Part of a small language model's weights.
Architecture: RMSNorm before each block, rotary positions.
Training: 286M tokens, 9134 steps.
Each number is 200 + 30 x the weight over the matrix's rms, rounded and kept within 0 to 999. Layers, rows and columns count from 0.

# up: layer 3 MLP up, 640x128, rms 0.318, rows 629-634, columns 0-127
# down: layer 3 MLP down (transposed), 640x128, rms 0.405, rows 629-633, columns 0-127
up629,207,175,193,184,195,192,179,189,206,249,172,194,169,213,218,194,166,238,189,193,222,211,225,189,201,177,273,223,179,186,192,182,193,195,191,236,210,186,230,183,195,227,201,184,202,215,215,229,195,185,204,183,194,223,206,203,187,145,248,198,182,190,207,199,200,194,189,161,167,199,208,202,214,204,177,144,230,197,222,193,212,183,181,218,196,212,147,213,194,187,180,195,182,202,174,183,191,209,207,177,216,209,211,201,215,214,220,180,213,227,213,198,208,174,203,185,220,184,224,207,199,209,180,204,156,178,217,214
down629,175,188,192,223,209,189,180,177,194,172,213,199,228,198,249,201,228,202,235,185,198,195,212,166,187,190,239,196,210,178,198,204,206,211,190,167,188,207,185,179,210,192,213,194,185,226,212,205,181,190,222,204,207,211,206,186,170,235,214,181,210,233,198,200,190,238,206,208,180,178,197,202,195,180,198,228,215,201,198,177,190,188,191,223,215,214,200,202,226,203,202,185,202,199,180,200,233,206,226,177,224,222,218,199,203,184,194,233,210,179,203,192,207,182,186,239,240,185,173,176,182,163,194,219,217,189,191,216
up630,164,193,210,234,243,229,196,204,167,247,156,197,191,227,214,221,246,227,275,177,181,231,280,198,204,208,213,224,186,133,211,221,227,231,158,193,255,168,169,263,198,207,245,194,144,165,239,270,194,223,120,198,195,188,187,230,169,145,142,220,165,202,155,186,189,212,166,152,196,200,196,212,147,219,239,221,212,205,179,254,220,191,227,210,241,141,149,188,237,186,154,168,192,245,202,184,199,140,159,195,208,211,150,241,229,227,224,233,160,177,223,290,198,273,186,194,157,247,277,222,219,219,195,200,231,231,215,241
down630,236,221,204,126,238,212,242,148,231,211,238,155,159,238,193,205,181,189,236,162,229,127,134,152,159,147,171,213,213,209,208,165,228,165,200,131,220,224,153,216,229,185,232,213,234,166,178,208,162,176,223,191,238,204,157,202,162,224,151,186,201,179,194,236,194,172,239,200,227,170,191,169,192,180,249,216,226,188,221,190,225,203,195,207,213,198,226,281,160,192,168,165,239,203,214,167,208,152,197,194,216,202,168,255,189,171,265,214,257,209,234,243,244,199,221,192,201,160,161,233,190,179,256,204,203,195,213,237
up631,134,220,258,220,181,211,213,205,175,157,136,242,247,209,215,178,206,199,223,168,204,175,182,141,135,266,232,140,252,218,193,253,220,227,148,186,217,206,236,205,200,193,240,181,251,212,229,254,223,203,175,216,187,182,243,243,215,253,193,141,166,205,146,182,229,152,149,249,183,143,255,223,186,170,237,196,183,207,229,209,233,208,198,176,201,243,154,190,214,156,199,193,135,161,170,181,128,259,170,240,193,236,238,231,268,207,239,202,186,172,241,157,190,170,199,191,241,185,212,118,98,144,158,147,152,265,239,119
down631,190,263,250,200,165,263,201,192,211,193,277,141,231,175,230,206,156,200,218,147,217,152,212,218,215,168,160,121,204,203,250,189,191,174,257,214,187,185,247,164,217,176,178,190,168,184,175,211,169,162,241,131,224,189,207,207,200,164,190,228,211,220,214,254,167,286,194,228,222,177,190,180,250,194,203,240,215,219,172,186,239,187,190,179,276,262,189,225,313,179,144,253,240,174,140,192,228,263,196,177,207,141,196,206,232,198,129,245,228,196,157,199,171,141,260,131,191,243,298,180,206,259,259,199,192,180,210,92
up632,239,197,203,200,189,196,212,216,215,186,187,196,178,205,185,226,178,209,206,177,163,206,226,173,194,238,183,193,179,184,223,176,241,216,168,183,237,190,212,221,177,211,229,219,174,178,182,227,165,168,231,223,285,210,207,199,236,185,186,172,182,154,205,197,172,209,223,167,182,191,208,222,174,197,197,178,218,189,179,209,178,179,238,237,229,194,176,210,189,171,203,213,206,201,209,172,211,211,197,237,193,140,202,251,231,214,179,211,176,191,188,209,221,228,216,209,171,192,210,213,223,169,260,191,249,203,227,207
down632,190,203,246,188,166,202,169,217,194,260,223,207,211,235,190,174,170,218,197,175,200,186,243,208,193,208,148,184,181,213,261,216,188,171,245,213,176,224,241,132,193,185,188,218,166,168,170,170,201,204,211,163,165,199,266,188,177,175,267,188,223,233,237,203,168,183,245,191,154,181,192,172,232,194,174,223,230,170,189,207,215,195,215,220,188,246,202,240,238,156,246,187,211,209,181,193,169,180,229,212,226,210,201,170,195,190,245,202,257,229,196,185,201,220,251,192,217,203,164,205,192,178,151,178,230,223,222,225
up633,276,236,223,204,224,215,187,173,179,208,183,227,192,233,171,225,200,163,187,260,218,207,266,189,199,249,184,185,216,225,197,156,218,175,176,189,203,242,204,198,206,200,196,174,184,215,203,250,198,186,194,172,155,181,181,194,215,154,179,221,188,224,234,157,249,174,217,210,212,214,252,203,194,200,175,181,214,231,227,178,184,217,206,139,196,236,240,153,187,206,212,201,152,184,178,157,169,214,160,235,255,270,209,220,221,143,193,223,195,138,240,182,178,176,197,191,266,208,261,127,226,209,146,165,236,218,173,224
down633,112,181,183,188,145,211,211,210,220,203,189,207,256,163,245,171,243,237,138,236,242,194,149,169,220,206,244,204,209,237,202,203,182,201,220,213,210,222,223,181,230,191,182,158,221,190,179,261,215,197,228,188,174,162,192,201,168,217,168,187,195,176,178,197,229,209,193,203,218,187,204,204,204,229,208,240,238,164,258,208,191,220,200,200,228,163,195,191,186,171,142,204,237,156,186,155,292,208,197,191,170,183,251,233,190,226,147,228,206,206,179,217,181,236,195,246,236,174,148,237,193,213,233,205,218,126,216,197
up634,204,207,170,188,246,252,162,204,178,252,151,237,218,215,214,175,222,144,198,183,201,169,242,177,207,205,246,236,188,258,208,187,232,176,249,163,151,174,195,158,165,195,175,173,230,238,208,230,163,187,190,219,215,261,256,252,248,161,192,208,166,234,188,155,269,205,184,244,184,205,190,275,221,212,225,184,196,207,189,162,222,203,185,218,233,177,174,141,229,189,132,162,157,187,146,165,184,201,209,204,273,199,251,191,227,214,245,228,234,209,203,159,218,174,214,204,232,235,144,209,217,161,197,232,194,227,234,231